Weights of a small transformer language model.
Size: 9 layers, 2.96M parameters.
Architecture: LayerNorm before and after each block, rotary positions, no biases in attention or MLP, embeddings untied during training, some layers without attention, local attention windows, shifted keys, capped logits.
Training: a variant of Muon for these matrices, 107M tokens, 7115 steps.
Each number is 200 + 30 x the weight over its row's rms, rounded and kept within 0 to 999. Layers, rows and columns count from 0. The size before them is the row's rms in percent of the matrix's.

# k: layer 5 attention key, 128x160, rms 0.122, rows 82-90, columns 80-159
# q: layer 5 attention query, 128x160, rms 0.122, rows 83-90, columns 80-159
k82,106,209,167,202,188,191,227,193,221,191,248,254,155,177,229,148,234,125,193,167,237,215,240,217,206,189,197,184,165,198,185,207,233,229,299,208,232,243,230,211,221,191,193,173,175,171,211,135,185,208,198,215,206,227,125,178,206,213,210,204,273,187,187,200,187,220,238,213,211,152,158,175,162,171,248,132,141,169,187,217,210
q83,101,190,211,141,172,182,161,168,200,181,218,231,192,181,228,143,235,211,201,114,181,218,227,179,190,246,182,177,156,178,201,204,197,186,256,157,178,190,195,227,234,231,237,216,193,182,230,208,230,183,272,241,233,170,219,199,217,243,219,225,207,153,182,176,195,204,174,225,178,170,262,215,181,233,257,193,212,188,218,172,204
k83,097,205,192,197,200,200,245,199,243,218,228,258,190,193,228,210,177,151,192,194,235,228,233,217,168,206,160,228,169,230,199,188,224,176,226,207,187,268,171,231,156,230,195,173,205,209,238,225,199,193,212,156,209,195,174,270,178,199,191,188,241,220,206,216,234,236,222,222,197,194,141,193,181,174,228,147,183,222,235,257,184
q84,106,211,210,223,187,199,217,186,230,129,199,253,188,208,220,208,206,197,181,203,227,197,153,221,214,175,192,196,214,270,215,172,217,198,200,136,242,178,191,216,213,214,197,203,214,193,240,169,158,217,207,267,200,177,186,254,162,150,214,253,233,175,230,222,175,162,234,198,206,210,180,152,267,216,154,283,198,194,212,171,212
k84,105,225,220,228,204,198,216,237,183,216,178,134,180,257,188,251,201,226,182,203,193,226,214,215,189,231,200,176,242,170,131,242,167,202,151,256,205,214,204,206,197,171,193,176,215,231,161,239,217,187,199,183,232,189,166,203,244,199,168,148,202,196,157,200,173,203,200,218,215,235,198,222,177,183,231,175,149,171,151,216,177
q85,104,133,194,176,219,175,161,185,186,145,201,186,185,197,198,159,199,221,208,187,155,207,197,191,172,162,241,217,225,201,215,217,127,237,248,263,144,209,182,243,249,215,246,183,180,176,237,198,166,243,239,176,173,154,190,180,138,201,160,214,167,166,182,228,200,205,229,199,211,141,187,178,226,180,231,201,194,172,173,149,236
k85,098,184,153,160,160,179,214,251,204,141,205,208,221,177,184,182,255,200,246,195,168,231,207,181,166,248,218,198,194,189,185,200,226,229,212,177,243,226,226,161,180,145,166,213,150,191,185,192,217,201,219,223,201,238,186,187,216,165,226,192,225,165,185,202,161,253,176,197,237,205,190,192,222,288,202,187,288,209,181,172,198
q86,092,217,200,193,178,188,197,186,192,235,149,252,198,190,219,143,218,189,218,166,221,191,216,240,188,198,175,199,160,208,174,161,206,206,218,148,114,193,179,199,234,177,178,151,144,240,175,240,177,225,168,196,199,213,190,186,227,220,163,222,133,199,207,223,135,195,204,203,207,252,243,189,240,174,208,221,172,137,207,125,150
k86,088,165,163,202,216,156,190,188,206,167,206,180,212,199,200,229,174,146,236,180,167,212,242,204,255,211,219,194,177,179,230,198,218,210,190,246,210,231,223,150,167,252,156,224,209,197,206,155,203,195,221,197,174,140,223,186,267,166,177,198,289,191,187,181,241,228,151,174,178,166,221,198,206,169,192,233,202,214,176,167,199
q87,100,203,186,227,188,201,176,222,207,116,185,248,237,202,188,218,220,211,181,204,230,215,232,183,195,228,181,220,219,119,244,204,170,201,203,190,183,241,226,213,222,171,209,217,199,242,204,204,217,146,194,170,221,217,191,211,177,145,177,196,203,180,194,205,204,204,224,171,209,223,197,253,229,233,174,238,266,197,206,221,180
k87,097,156,214,177,184,199,264,151,197,175,194,193,159,218,231,201,219,213,200,189,210,214,196,150,239,244,218,174,234,168,196,223,220,178,229,179,240,160,181,190,171,229,204,184,227,197,203,260,198,215,237,166,207,242,197,173,170,212,180,177,225,254,213,169,233,194,241,205,171,221,228,199,116,241,188,153,187,184,215,182,146
q88,095,121,204,235,139,164,203,189,212,210,227,159,140,198,173,180,195,157,214,146,259,180,202,240,172,172,181,168,192,198,150,198,225,191,217,153,194,182,207,190,170,211,212,226,227,214,221,232,175,204,188,220,182,189,174,193,203,192,236,182,204,217,240,228,264,214,210,175,228,124,283,184,207,181,217,223,230,222,188,193,180
k88,103,268,230,192,202,178,181,218,211,263,219,232,279,194,245,203,179,212,185,185,199,189,151,137,201,212,184,192,209,246,225,207,181,176,169,234,214,223,220,203,269,169,217,202,171,192,169,161,173,216,193,213,171,143,189,139,143,223,212,199,160,276,223,132,159,232,206,250,218,256,161,197,159,226,196,183,118,217,198,212,182
q89,099,188,215,265,202,226,236,239,242,199,167,225,226,191,196,147,238,208,167,250,204,174,203,219,211,235,214,238,171,225,220,191,181,192,203,194,234,181,175,265,204,228,152,247,179,209,212,193,174,171,145,187,253,169,208,218,224,207,208,187,104,180,221,229,153,257,242,223,182,234,204,166,222,226,197,225,232,203,168,167,207
k89,103,219,142,211,195,185,220,173,217,209,205,172,243,259,250,249,171,156,187,164,196,228,178,205,212,250,193,223,185,200,217,217,239,223,235,156,125,184,192,124,173,164,195,161,210,201,195,217,213,215,171,225,196,237,171,226,176,170,252,256,211,230,167,201,237,183,203,208,215,190,247,209,162,173,167,213,161,165,214,217,185
q90,097,209,203,163,151,171,184,213,203,214,238,266,221,224,210,215,208,162,150,247,206,173,189,186,203,194,144,223,193,169,169,184,227,216,195,181,225,154,192,176,216,262,148,230,198,202,239,240,244,248,192,213,199,167,227,210,154,191,254,205,207,173,221,222,207,199,225,182,188,199,215,176,182,206,235,233,159,199,229,197,212
k90,093,202,193,238,191,172,228,138,218,185,201,162,200,190,217,197,240,183,243,164,165,174,213,189,204,207,190,224,198,195,181,257,200,207,197,199,151,215,187,199,177,134,195,168,206,199,163,184,204,207,170,175,212,206,204,184,292,217,206,165,202,193,120,188,189,176,183,184,191,205,176,244,231,172,143,215,213,261,222,227,130